Part of a small language model's weights.
Size: 9 layers, width 128, 4 heads of 32 (1 for keys and values), vocabulary 8192.
Architecture: LayerNorm before each block, rotary positions, tied embeddings.
Each number is 128 + 32 x the weight over the matrix's rms, rounded and kept within 0 to 255. Layers, rows and columns count from 0.

# layer 4 attention query, 128x128, rms 0.136, rows 17-31,49-63,81-95,112-127, columns 32-63
[[ 94 146 123 105 154 112  94 147 174 123 135 128  86 198 110 118 137 105 105 128 106 130 116 125 123 133 171 116  93 136 142 133]
 [ 91 108 117 124 134 165 223  64 132 150  87 124 132  88 134 130  93 177 141 143 159 105 108 141 126 121 149 131 149 124  97 158]
 [135 156 105 138 143 105 106 127 151 107 163 112  81 139 132 152 118 118 107 131 111 152 139 122 121 106 124 132 106  86 158 120]
 [114  82 143 119  77  98 134 128 133 142  95 155 206 168 113  46  92 156 150 127 164 112  72 139 100 170  67 113 126 116 151 139]
 [178 104  95 134 145 128 157 144 142 129 138 140 119 103 121 174 152 133  93  89 145 174  99  98 106 148 191 146 153 150  99  89]
 [114 136 143 145 109 152 168 101 134 144 113 128 132 123  99 120 112 139 123 153 151 105  97 107 135 128 109 125 156  96 116 109]
 [141 157 149 109 164  68  75 115  79 147  98 114 141 143 106  70 104 129 121 140 107 135  77 143 102 164  97 107  69 132 124 216]
 [131 101 146 144 122 178 169 134 111 126 142 158 144 157 146 149 152 112 136 135  96 167 122 126 105  81  98 144 143 144  99  91]
 [136 117 137 117 120 112 131  83 186 106 139 126 145 197 156 145 123 120 118 180  73 131 168 162 142 155 127  89 165 119 134  89]
 [181 160 134 128 174 123  66 127 139 110 183 134 125 137 141 179 166 131  82 136  85 149 154 182 153 112 226 100 135 155 110 128]
 [ 43 159 106 128 180 126 145 242  63 132  75 132 120 162 135  48 134 115 112 174 164 116 124 124  93 132 102 128 124 187 180 139]
 [132 104  71  99 128 133 112 116  55 113 127  71  88 170 148 206 228 107 191 136 101 146 128 128 136 115  77 155 157 141 120 157]
 [181  99 113 118 108 121  34 208 112 100 114 166 125 182 141 136 171 109 141 115 102 129 119 141  89 124 112 119 118 158 161  89]
 [ 84  91 122 153 100 141 130 105 141 151 161 123 115 118 122  76 158 173 153  96 123 129 167 118 113 139 164 112 122  90 171 120]
 [ 76 175 130 113 128 125 133  86 133 131 117  78 134 169 132 132 147 111 153 136 165 131 125 147 136 114  59 110 131  97 163  59]
 [108 136 135 144 117 155 177 142  98 144  92  79  74 129 125 118 131 150 124 162 114 127 115 113 136 125  95 129 140 156 156 114]
 [150  66 154 122 109 154 119 188 140 159 106 173 103 140 125 172 138 145 108 131 134 154 139 118 100 135 135 139 116 154 148 122]
 [141 125 138 147 111 124 132 151 157 123  65 125 130 121 102 146 111 164 129 107 131 108 111 108 127  97 136 136  96 103  94 117]
 [146 148 160 159 114 117 131 137 127 173 175 126 119 121 147 105 130  99 120 168 120 130 152 101  95 161 116 111 117 131 128 104]
 [123  98 128 163 121 153 138 172  87 118  78 108 139 104 149 169 159 151 122 120 140 119 112  77  99 102 127 128 141 121 133  63]
 [ 69 121 137 162 130 159 174 100 168 168 169 154 102 133  96 108 147 139 109 139 104 150 106 115  97 146  85 155 135 106 157 121]
 [133  97 102 110  96 111 135 127 162 126 148 122 138 103 179 162 117 112  93 143 155 129 122 103 109 134  94 107  93 161 128 121]
 [145 164 147 101 156  91 107 192  71 144 122 127 152 120 135 106 139 141 105 180 155 125 105  97 123 134 180 113 144 146 149 134]
 [120 105 139  76 193  67  89 209 104  99 127 212 119 130  96  82 116 132 149 170 128 129 111 157 148 131 130 155 127  84 128 175]
 [178 143 116  94 138 135 120  88  90  16  28 138 140 157 160 164  99 117 191  89 119  85  96 136 255 104 183  76  91 167  27 139]
 [ 83 133 153 190 161 154 162  86 191 188 191 148 176  82 111 114 137  87 117  77 120 102 112 163 140 148 103 144 125  70  97 153]
 [134 133 116 152  99  91 212 108 109 128 134  89  86  91 117  93 131 135 120 103 129 139 147 116 103 174 179 144 151 100  75 166]
 [147 125 158 148 127 110  90 106 139 140 134 165 168  72 125 164 110 116 100 135 138 135 124 119 126 136 164 141 122 149 151 160]
 [130 178 139 151 186 126  86 105 116 104 167 126 120 177 141  90 137 156 118 137  97 116 114 111 124 122 141 138 139 107 149 106]
 [170  98 138 147 104 112 141 201 177 144 131 138 168 106 122 139 151 163 115 136 140 110 124 125 130 144 145 123 120 159  95 139]
 [129 118  35 160 121 102 130  87 145 173 139 155 119 115 118 131 173 136 141 142 134  63 104 107 130 147 151 134 114 137 103 133]
 [ 97 110 166 133 140 126 144 112 134 151  95 150 129 148 144 106 150 123 150 163 102 156 153 171 139  97 153 138 137  78 172 102]
 [138  87  72 142 109 122 143 124 121 149 108 126 167  82 168 108 130 208 146  61 124 140 154  62 108 149 111 142 113 147 120 165]
 [117 101 139 125  92 208 146  78 140 139 119 122  77 165 153 117  97 129 122 160 106 157 114 148 114 139 116 122 124 131 102  63]
 [141 151 131 108 186 116 166 192 157  97 140 115  84  70 134 151  96 130 100  85  67 125 153  65 133 172 145 137 201 139  96 135]
 [121 129 160 145 151 157 142  62  94 176 139 124 123 137 150 160  70 128  96 216 137 154  78 113 128  82 132 156 123 120 139  49]
 [159 124 130 130  77  58  83  91 132 162 166 101 150 147  80 138  88 105 122 140 164  98 109 131 141 179 130 115  94 119 109 209]
 [153  86 129  84 132 160  91 152  30 179 113 208  93 113 140 168 169 145 130 104 116 121 152 168  88 149  68 131 149 150 130  36]
 [138 129 139 117  70  90  52 198 118 157  74 198 135 150 144 173  99  57 145 183 108 185 171 158 142  46 107 115 128  90  65 117]
 [178 102 122 101 160 160 122  97  59 121 106 153  91 144 147 103 241 139 174 131  54 124 147 121 144 101 187  74 114 174 133 136]
 [ 26 100 110 133 142 159 138 173  70 107 112  95 114  86 107 121 106 185 130 108 252  67  69 126 128 141 119 121 118 170 103 189]
 [123 139 166 143 113 204 189 173 125 128 110 132 105 112 120 126 108 158 107 109  73 187  76 142 100 152  90 113 163 137 127  85]
 [106 105 101 115 149  85  76  81 113  62 122 144 161 183  77 150 122 144 145 112 245 102 168 161 162  58 125 129 126 134 138 163]
 [161 109 130 117 152 183  89 159  76 136  55 119 143 204 161 132 191  89 128 105  97 201 171 129 135 101  60 149 161 165 101  69]
 [162  80 113 110 156 101 175  69 120 138 117 132 142 151 114 162 124 128 125  81 157  92  89 126 189 191  62 118  81  97 150 143]
 [107 127 101  58 146 137 139 152  78 146 122 157 100 185 137 126 154  77 113 146  95 119 121 218 186 153 158 129  89 111 131 178]
 [134 161  96 137 116 129  98 131 145 145  94  98 134  82 126 129 101 180 125 156 142 160 143  82 148  89 132 141  98 158 125 104]
 [ 84 101 155 143 113 123 114 117 128 107 102 123 132 133 113  80 141 140 139 133 120 115 134 104 106 152 110 143 138 132 160 127]
 [ 95 130 125 161 162 154 158 107 138 123 147 100 128  86 173 162 120 174 107 140 115 131 115  96 162 101 135 125 120 109  97 126]
 [ 92 118 162 148  86 122 134 134 176 143  93 158 105 162  95 107 156 106 134 128 128 128 170 156 115 165 127 119 186 125 127 123]
 [164 156 152 130 164 128 101 160  73 135 146 166 111  72 114 128 101 139 113 154 112 179  98 133 119  96 140 123 155 105 149 125]
 [ 99 129 171 126 110 122 135  86 165 130 126 128 175 145 105  54  95 140 123 140 162 128  96 121 132 163  89 131 124 116 145 124]
 [128 129 151 120  68 141 122  86 175 163 129 165 159 168 136 151 107 135 114 105  91  91  95 144  84 142 123 132 124 147 135 168]
 [169 168  91  93 139 111 142 143 137 103 129 170  45 110 140 151 120 108 134 139 180 108 176  71 153 119 112 115 148 132 146 102]
 [120 130 135 120 100  98 159  90 155 139 118  95 179 177 121 161 147 136 149 159 116 135 111 162 113 115 108  89 147 146 128  74]
 [175 106  99 125 183 158 131 131 103  88 133 141 100 180 179 190 184 117 138  87  85 120 136 161 146 105 174 105  86 133  70 195]
 [125 122 146 141 144 121 122  91 139 102 138 103 144 110 160 107 174 120 115 119 130  81  92 140 144 110 155 117 141 110 110 130]
 [122 142 106 102 117 100 198 107 149 155 147 103  92  77 110 106 124  93 166 157 135  97 160 109 116 125 105 154 148  72  73 182]
 [100 147 110 120  90 145 103  76 128 123 120 144 161 156 110 122 145 160 141 142 142  88 121 161 128 108 129 143 134 127 207 142]
 [120  93  98 169  85  95 139  75 154  78 107  84 112  89 108  90 130 159 119  93 197 126 141 139 126 151 134 144 187  84  75 156]
 [192 173 117 156 136 104  78 200 117 120 109 130  97 118 137 129 139 138 109 145 116 122  91 108  77 103 111 127 139 131 141 102]]
# layer 4 attention key, 32x128, rms 0.103, rows 16-31, columns 32-63
[[126 129 148 141 122 112 139 113 147 113 121  92 119 125 113 112 116 151 129 124 102 129 113 125 146 101 107 127 121 140 142 125]
 [113 132 133 125 115 128  88 168 149 114 134  98 156 134  90  98  84 138 108 152 191 144  82 118 112 135 125 131 135 157 141 151]
 [135 134 148  95 166 162 166 151 162 117 117 160  62 106 139  97 151  85 101  76 138 156 146 112 131  91 140 139 151 130 126 121]
 [164 135 138 109 105 117  47 159  94 134 124 184 128 155 126 147 110 114 130 123 158 128 117  91 100 146 128 128 100 131 160 137]
 [122 104 113 148 155  85 173 112 126 161 127 113 118 122 113 139 133 182  93 101 151 114 101 104 121  95 173 147 171  85 108 128]
 [156 135 124 195 102  92  51 139 129 127 170 129 104 172 136 181 149  99 109 186 143 149 114 181  92  91  97 108 163 163 108 106]
 [122 121 129 123 116 128 190 103 165 137 136 123 164 102 133 104 128 114  86 122 186 119 123  94 112 153 122 186 147  75 129 141]
 [112 122  92  89 140 147 202 135 130 171 150 107 109  89 142 114 121 153 139  90 133  73 167  97 104 104 133 173 110 165 112 166]
 [ 93  96  92 103 142 141 143  87 111 142  93  90  84 175 116 155 119 178 179 115 141 125 135 162 112  86 118 115 132 159  83 115]
 [ 83 161 137  94 140 131  60 110 129 173 127 110 147 158 103 128 176 127 160 104 112 131 168 101 136 165 153 156 168 145 138 124]
 [122 118 138  81 148 157  87 155 116 108 117 136 122 144 120 117  97 114 198  98 119 162 107 125 111 131  97  64 121 165 153 132]
 [130 110 132 139  89 146 153  53 174  99 155 140 190 115 158 117 148 133 153 161 162  82 155 107 158 142 113  87  93 118  89 126]
 [ 79 157 114 133 114 110 132 124 103 101 115  77 151 186 109 117 141 136  87 139 143 155 137  94 148 182  99 125 128  83 142 129]
 [110  98 133 130 197 156  78  84 127 137 137 107 138 133  95 105 172 128 124  93 121 114 131 113  59 142 200 125  94 150  91 129]
 [100  98 114 144 213 127  99 125 130 126 160 109 115 120  87  93  94 135 136 125 111  84 121 179 155 135 106  87 112 129  93 141]
 [102 206 111 198 130  99 120 109 154 138 201 148 145 155 106 129 123  72  40 137 162 174 106 124 107 121 111 163 204 148 115 114]]
# layer 4 attention value, 32x128, rms 0.106, rows 0-24, columns 32-63
[[134 141 143 177 109 106 110 135 173 123 120 130 147 135  65  99 112 112 133 139 137 107 166 127 136 152 112 151  88 126 170 171]
 [ 54 173 138  79 191 124 111 146 130 121 118 133 129 178 146 114 138 167 129  83 110 109 189  93 131 116 157  98 161  88 172  16]
 [ 98 130 171 121 100  84 142 122 129 126 114  80 142 173 133 139 154 133 137 158 116  89 136 142 128 139 139 136 126 133 140  93]
 [ 86 153 190 159 144 126 105 227 132 128 145 201 149 170 129 135 103 157 110 175 141 188  79 183 146 129 143 119 189 150 140 179]
 [162  61  95 134 109 180 132 123 166 153 126 225 109 198 138 168 131 101 101  86 141 119 100 122 141 149 128 136  89 148 196 132]
 [109 145 173  91 106 116 154 135 200 150  95 137 159 135 183 104 118  60 130  91 119 116 149 179 119 126 119 111  82 158 121 175]
 [137 121  89  91 187 114  99 123 157 131 150  95 184 142 174 120 114 130 146  67 174 123 123 166 133 147 138 128  78 123 162 202]
 [154 104 167 142 180 108 200 165 215 114  46 220  98 162  88 149 160  61 119 177 131 119 144 111 118 104 128 123 118 153 108  76]
 [127 106 128 112 182 103 153 180 156 145 148 110 137 147 165 175 141  42 104 134 132 156  85 110  97 166 134 124 105  82 101  97]
 [130 100  80 166  86 123 142  55 135 146 159 107 123 109 136 163 153 160 117 157 116 144 140 108  88  67 145 132 116 129 168 142]
 [124 147  84  83 116 103  99  88 123 100 134 111 156 162 169 111 142 211 106  90 177  79 146 135  80  41 175 146 134 118  99  84]
 [108  83 166 130 128 104 152 125 144 115 110 101  61 141 104 131 100 124 139  92  43 102 130  90 125 155 138 101 118 119 164 130]
 [167 146 154  48 183 174 138  94 122 109 123 143 174 108 185 112 164 112 144 122 143 120 134 151 140  54  87  98  89  95 158 153]
 [ 69 125 131 130 159 145  54 161 115 129  91 173 116 149 118  59 109 148  68  89  92 187 117  81 105  75 169 121 148 146 185 110]
 [146 139 188 100 144 116 143 117 112 143 104 142 124 133 114 128 106 162 154 112 135 116 152 160 148 141 140 104 119  97 117 105]
 [136 127 165 119 104 108 123 126 156 119 119 107 145 145 120 127 165  53 167 145  57 140 141 188 123 121 111 122 131 109  89  71]
 [137 137 147 128 122 152 112  94 129 144 118 172 148  99 140 122 148 125 157 104 178 101  53  94 126 132  49 126 124 108  79 141]
 [104 122  71  65 151  97 159 128  98 104 119  97 106 142  86 145  65  76 117 108 153 165 156  97 190 121  98 160 163 165 109 151]
 [144 103  94 183  92 111 197 151 159 121 123 138 149 113 106 107 194 100 130 142 166 114 141 138  68 147 160 150 136 111 178 102]
 [ 85  90 151 119 112 116 159 119 122 103 158 135 146 131 178 121 128 125 131 141 109 115 142 117 157 163  74 113 102 158  96 104]
 [169 181 113  98 162  97 122  88 142  91 168 201 129  87  92 159 118 133 105 131 171  97 129 163 112 152 179 167 150 126 158 135]
 [ 72 125 112 159 139 117 115 135 117 158 124 111 102  45 123 147 158 142 118 157 110 157 150 159 122 115  63 122 107 117 124  96]
 [152 130 111 122 155 123 166 171 110 102  81  74 129 132 154 109 116 177 152  90 146 135 221 144 115 140  93  99 121  94 146  84]
 [137 108 159 189 126  94 103 167 203 134 135 109 170 117 150 151 135 191 135  65 148 123 130  57 146 124 105 110  94 173 129 133]
 [110 149 163 140  97 154 138  98  94 140 136 137 204 104 110 104  72 191 114 110  98 142 100 173 168 109 148  89 137  99 161 112]]
# layer 4 attention output (transposed), 128x128, rms 0.126, rows 0-24,32-56,64-87,96-119, columns 32-63
[[166 158 112 190  66 121 151  82 174 130 147 121 164 106 162 166 149 130 100  73 117 153 146  97 152  90 134 145  89 111 118 117]
 [139 126  99  94  80 116 158 145 198 131 174 130 195 143 169 112 166 132  94 156 128 145 133 123 182 105 122 102 134 149 123 157]
 [176 121  94 106 124 137 124 124 113 116 196 117  93  66 126 169  86 131  98  66 120  92 105 133 104 121 107  99 187 123 119 141]
 [126 146 153 132 113 158 121 112  96 151 101 130 128 138 103  93 106 102 163 153 140  85 139  82 116 134 108 118 161  98 132 104]
 [ 61 106 134 157 178 120 197 134 109 145  95 107 101 130 161 183 105 113 152 134 140 117 141 138 155 176 104 128 124 117 134  78]
 [ 80 137 177 118 137 169 116 148  97 134 107 140  82 134 131 194  89 114 138 167 155 146 124 161 101 109  87  99 168 103 143 116]
 [145 175 156 132 160 154 208 114 118  98 114 103 143 116 102 135 126 126  98 128 101 140 154  84 110 121 141 139 135 118 117 113]
 [ 68  94  92 134 145 187 142 126 141 170 146 205  63 157 177 163  85 142  86  99 154  90 161 123 124 147 122 152 157  92 133 122]
 [ 98 117 113  47  90 103 132 128 182 121 154 129  82 141 158 151 162 154 126 199 104 169  93 148 140 112  89 101 102 150 104 145]
 [153 170 119 142 162  73  56 111  82 120 112 148  98 132  75 123 157 125 185 109 136  88 134 149 164 167 154  95 104 195 165 150]
 [109 101 132 137 166 156 134 173  93 110 143 105 140  87 136 132 127 128  99 136 145 192 130 171 212 111 147 142 126  91 109  68]
 [154 103 119 101 133 130 145  92  99 127  77 142  96 157 136 141  96 181  92  71 118 125 155 129  23 131 115  69 166 112  79 155]
 [122 170 130 124 137 106  76 182 153 105 138 120  98 100  86 156 141 115 172  50 123 109 131 117 141 158 156 157  98 176 155 127]
 [162 131 108 186  77 110 142 114 111 126 129 126 164 117 122  98  82 135  71 138 135 142 125 120 123 116 175 124 144 118 109 136]
 [127 128  69  74  96 184 143 111  93 119  72  88 158 109 141 125 149 141 159 126 140 103 172  86 102 111 145 104 158 125 100  92]
 [ 90 115 124  87 140  95 138 157 139 109  98 118 121  84 131 114 154 136  93 126 159 184  90 159 158  88 155 107 107  62 129 136]
 [121 128 162 173 104 180  95 121 131 138  79 156 102 145 102 191 114 126 148 129 127  97 138  93 180 101 129  66 204 124 152 115]
 [128 134 113  88 138 153 174 113 161 135 138 107 150 101 170 138 152 129 128 182 101 132 154 153 164 151 169 160 113 136 107  99]
 [112 159 199 181 158 164 123 119 129 147 157  83 130  76 107 115 131 111 138 122 147 101 130 114 119  97 134 158  90 100 110 174]
 [125 167 144  95 136  98  85 112 118  94  88 129 101 137  98 140 190 122 132 157 120 166 136  77 114 124 169 129 146 172 114 139]
 [ 87 129 141 147 138 115 141 103  83 167  64  81 192 121 102  83 154 163 197  99 147 154 148 165 128 117 145  71 149 153 134 115]
 [109 106 100  89 129  83 112 191 139 151 149 124 138 130 125 125 182 133 145  98 123 119 165 146 197 118 153 115 118 100 104 102]
 [197 145 126 112  94 131  90 117 123 157 163 140 147  95 117  65 108 149 183 111  95 169 119  84 179 118 162  75 104 142 137 117]
 [141 164 157 219 137 167 123 106 190 116 124 118 159 147 145 143 118 114 112 118 134 134 108 127 130 100  78 121 151 107 167 178]
 [144 123  70 121 135 105 102 151  70  79  90  86 169 165  63 124 179  78 132  81 112 143  99 114  70 101 114 147 151 145 173 134]
 [139 121 141 177 210 156  80 181  95 125 116 100 152 132 100 131 132 125 138 124 127 151 119  86 130  91 105 119 111  76 161 177]
 [162  80 164 143  45 187 148  34 157 155 114 150 113  53 130 124 122 115 147 135 149  88 147 179 143 135 185 133 165 138  88  80]
 [153 189 168 116 155  89  97 104 135  82 120 132 140 154 148 113 135 129 185 146 163 125 134 146 161 147  97 101 140 106 133 123]
 [ 95 115 134 141  88 150 141  86 186 142 170  92 198 171 101 105 120 133 126  56  73 220  81 129 115 113 135 127 132  51 182 139]
 [214  77 150 108 163 191  29 127 155  93 151 112 149 109 163  97 166 196 159 175  88 105 179  85 116  81 153  78  88 174  34 133]
 [165 120  99 153 182 168 164 118  86 134  77 144 133 107 129 109 134  92 148 214 142  90  87 104 103 138 131 101 147 198 116 111]
 [ 27  79  97 165  81 181 116 102 151 206 109 136  78 148  99 167 103  98 128 187 202 158 135 138 155 189 174 171 120 102 129 212]
 [129 131 160  82  78  93 103  91 153  77 224 104 199 123 134  89 186  98 103 130 109 159 167 162 107  87 172  99  74  44  71 157]
 [122 107 117 118 177 124 116 189  88 169 136 139 106  97 125 124 154 113 116 155 193 119 136  93 115 121 188 128 129 100 116  67]
 [113 126 110 108  89  83 179   6 125 108 166 145 178 165 140 143 137  93 170  90  98  93  71  81 124  75 146  94 107  54 119 112]
 [100 147 130  69  44  46 114  34  96 151 160 165 117 126 180 141 126 134 114 156 140  64 162 145 108 150 164 146  71 125  62 127]
 [112 159 168 101 134  84  93  82 123 138 142 123 107 137 124 115 155  85  99 141  98 100 168 197 170 124 116 182 129 160 167 153]
 [145 100 116 132 121 184 153  23  80 165 113 165 103  72 136 153 108 138 191 189 181 155 140 107 131 156  81  75 167 222 136  86]
 [ 89 129 155  86  23 124 145   0 109 139 158 110 174 143 150 146 155 129 117  71  85 102 109 171 180  87 172 153  81 153 172 119]
 [128  79 202 171 128 181  48 147 236 130 135 135 114  71  84 119  91 153 129 219 115 139 153 184  93 120 147 149 102 153  77 190]
 [166 107 154 132  96 150  16 200 118 104 166 164  93 106 158  83 145 181 143 205 153  98 166 232 126 124 121 154 111 209 116 157]
 [ 74 162 136 172 135 172  82 185 171 130 150  80 111 119 139 108 111 118  89 134 105 179 134 144 109 174  93 202  82 114 170 193]
 [ 86 150 144 102 150 136  58 181 170  89 160  61 103 117 144 107 116 145  89  69 122 217 150 109 119 148 131 140  61  50 133 162]
 [ 94 116  38 136 142 152 174 171  66 108 142  97 118 153 100 179 121  90 116 131 147 122 140  88 121 152 205 102 152 159 168  94]
 [ 75  92 128 182 115 196 171   5 115 154 132 150 102 120 119 160 103 125 200 158 108 144 121 120 180 143  95 127 128  89 144 118]
 [162 107 130 148 128 173  75 174 150  54 167  57 176 102 111 137 125 115  67 146  93 105 171 115  66 109 146 149 132 190 121 143]
 [186  94 106 135 112 118 156  79 157 181 123 166 133 100 105 163 105 140 115 121 157 119  24 149 129 178  95 116 128 128  58 108]
 [117 100 142 104  85  99 147 141 111 169 100 138 164 110  77 137 136  41 174  61 151 119  85 153 164 145 100 150 113  71 129  68]
 [121 165 149 178 142  47 130 171 165 168  91 167  93 102 120 103 118 127 137 161 134 116 113 157 117 139  94 181 141 114 128 186]
 [121 118 140 100 101  85 185  31 130 184 107 191  88 147 134 110 104 162 116 138 120  90  90 175 159 110 126 103  86  84 138 138]
 [162 128 148 126  44 141 118 121 110 134 149  99 181 115 128 122 132 123 158  45 125 112 165 126 117  82 128 169 146 139 137 166]
 [107  99 116 113 126 168  87 157 136 152 177 149 165 138 139 114 160 106 152  87 164 124 150 117 168  84 105 141 134 150  98 123]
 [124 116 156 186 123 103 205 145 170 157  46 144 135  99 194  95 116 239  95 123 122 129  74  95 119 100 146  74  90 125 142 105]
 [103 127 175 166 129  91 125 130 126 139 113 154 138 143 159 111 102 132 147 154 122 131 139 136 114 102 145 111 139 140 126 105]
 [122 110 159  85 167 147 127 126  85 119 152 157 135 131 126 116 154 137 145  78 182 158 176 121 132 158 120 125 139 138 148  75]
 [ 85 133 113 130 116 126 121  98 134 127 122 132 111 122 128  91 158 117 143 149 129 123 155 176 132  79 118  81 126 114 114 176]
 [120 108 120  88  69 157  95 115 128  74 109 128 152 172 112 131 169 156 151  33 100 141 194 119 114 120 151 111 136 173 138 140]
 [ 70 108 172 130 111 182 136 151 170 129 110 173 128 161 149  68 183 158 110 136 156  98 118 119 116 136  85 121 131 147 147 149]
 [110 108 103  61 151 165 177  96 123  99 168  84 125 154 154 138 137  89  87 160  90 136 135 133 128 196  76 158 153 107  85 120]
 [181 172 139 117 122 109 172 119 120 136  74 143 104 120 105 123 123 140 129 145 140 146 125 136 128 129 191  78 105  90 113 110]
 [157 108  74  72 121 138 149  87 135 107 136  98 109  98 116 156 109 118 104 179 150 163 122 117 159 134 152 128  85  93 101 108]
 [104 104 138 163 108 118 114 137 141 138 101 152 105 113 135  89 103 150 115  55 106  96 140 133  96  98 106  84 158 102 116 143]
 [104 110 123 119 107 181  92 115 124 124 123 127 127 144  85 119 189 127 112  48 151 110 149 122 139 121  71 100 147 193 148 150]
 [140 104 157 139  88  95 110 112 134 125  86 126 138 161 132  92  94 142  98 122 148 114  93 165  97  90 148 124  91 191 130 137]
 [ 65 118 121 115 132 168  95 159 120 144  82 197 145 129 103 126 113 175 183  74 191 125 147 112 140 114 114 101 130 150 132 141]
 [122 107 111  90 168 120 114 167 146 168  93 153 135  84 138 135 150  96 183 118 116 145 102  78 129 114  74 149 138  96 159 112]
 [141 148 178 119  97 182 107 198 133 115 138 118 120 111 125 134 128 137 183  92 139 116 127 125 115 109 111 125 181 134 134  97]
 [152 149 111  47 135 168 194 119 125 143 155  78 140 110 140 155 126 137 142 151 129 137 139 136 149 155 138 175 126 134 116 138]
 [136 138 147 133  80 167 122 131 131 148 112 100 135  59 137 131 157 138 143 123  99 136 118  95 122  96 168 187 137  98 106 120]
 [134 123 111 104  72 153 116 140 145  77 149 152 125 145 130 121 218 106 128  97  92 103 149 107 127 115 122  89 152 155  62 134]
 [136 167 172 120 141 145 106 143 138 153  80 118 159 140 109 165  83 130 162 123 139 164  65 120 132 148 131 146 130 128 119 113]
 [ 95 121 128  83  88 122 109 135 173 153 142 155 176  80 112 156 204 130 157  87 115 115 139 113 146 158 155 152 182  58  90 118]
 [184 165 153 149 165 115 143 120 129 119 164 102 135 126 146 117 101 147 158 148  89 120 114 132 104 138 196 142 105  66 101  88]
 [ 80 125 168 147 113 170 101 150 159  93  43 152 147 165 132 109 167 178 137 132 142  95 112 166  89 101 111 140 118 176 131 160]
 [ 91 111 126 170 197 103  71 153 114 148 111 154 120 102 102 129 103 110  99  65 145 173 137  87 177 172 123 146 137  60 128 112]
 [102 139 209 121 146 169 144  77 165 116 119 140 130 144  75 125 118 121 122 154 110 143 152 157 173  99 113 154 149 133 114 171]
 [146 118 136 119 149 135 117 136 173  99 113 126  68 139 111  97 104  98 160 141 198 101 124 135 167 126 118  90 159 128 143 156]
 [123 110 137 125  77 197 157 133 167 121 135 117 163 117 153 128 121 135 122 151  97 184  78 130 108 101  94  95 164 132 137 140]
 [184 124 137 164 142 129 109 110 112 138 150  96 119 101 137 184 184 174  67 113  79 144 167 113 111 125 125 115  87 139  90 163]
 [183 150  90  90 124 101 162 144  90 105 130 147 103 116 108  78 161  89  66 148 159  66 127 148 136 101 156 136  87 140 118 122]
 [113 132  87 140 137 197 116 130 147 163  90 119 140 121 148 110 122 168 106  65 142  91 140  67 169 138 152 159 168 135 126 108]
 [131 163 170 116 154 162 132 162 153  97 175 106 135 116  65 157 141  99 124 202 129 183 123 141  98 117 118 134 100  58  79 180]
 [ 67 130 105 112 173 129 148 128 107 145  84 184  88 141  69 164 138 112 133  99 155 108 136 110 139 104 175 128 131 109 149 105]
 [151 119  87 189 116 102 167 125 150 148 166  89 105 167 164 151 133 115 154 146  96  55 117 129 116 108 107 123 129  84 117 106]
 [129 146 115 124 103 102  91  94 107 152 123 136 123 160 155 129 122 183 154 128 141  82 166  75 123 152 154 167 108 148 125 113]
 [136 125 124 109 126 115 134 149 181 108 138  88 104 141 160 137 124 156 126 138 158 101 149 115 130 101 131 152 112 139 191 154]
 [ 91 164 146 112 158 149 128  58 131 214  81 129 166 137 102 122 134 113 158 137 132 126 109  98 156  99 116  89 130 122 132  86]
 [163 130 149 102 123 124 142  48 134 110 147  57 168 130 157 119 142 141 109 162 103 141  89 113 147 104 148 110 123 172  92 152]
 [145 135 140 158 104 164 115 112 144 160 139 157 191 115 127 132 101 131 161 143 133 130 136 142 105 134 164 122 162 139 122 150]
 [125 158 145 132  88 176  95 130 113  92 110 152  87 113 136 111 117 179 167 171 125 150 106 140 135 154 119 158 127 112 173 148]
 [147 124 138 161 147 132 129 118 140 136 169  74 138 110 136 136 132 108 126 105 134 144 107 101 120 179 101 156 180 138 110 103]
 [ 82 123 113  94 188 139  82 128 104 110 175 137 108  88  93 130  82 134 102  98  87 213 122 157 114 119  76 137 105  77 112 109]
 [113 134  89 164  69 139 139 137 116  90 101 157  79 158 107 167 172 131 170  69 125 139 172 130 143 195 182 127 115 140 167 113]
 [ 88 117 140 167 137 214 131  83 142 154  80 166 123 148 114  77 118 125 165  95  95 134 131 131 176 103 101 152 139 135 192 104]
 [132 151 103 122 155 114  96 113  86  70 234 102 122 109  89 122 150  94  98 114 123 129 121 162 111 109 153 135 116 141 158 150]
 [111 134  98 165 113 212 154  84 124 151  98 141 116 180  87 169 136 113  82 129 101 125  97 187 141 161 143 132  75 119 124 145]
 [170 136 128 139 111  93  90 117 120 117  95 185 121 141 106  96 133  68 135 108  93  40 173 147 176 126 119 132 187 124 145  75]
 [152 130 119 117  94 110 156 147 152 178  89  92 123 149 143 124 110 150 147 117 132  95 140  94 111 204 169 150 154 112 127 108]]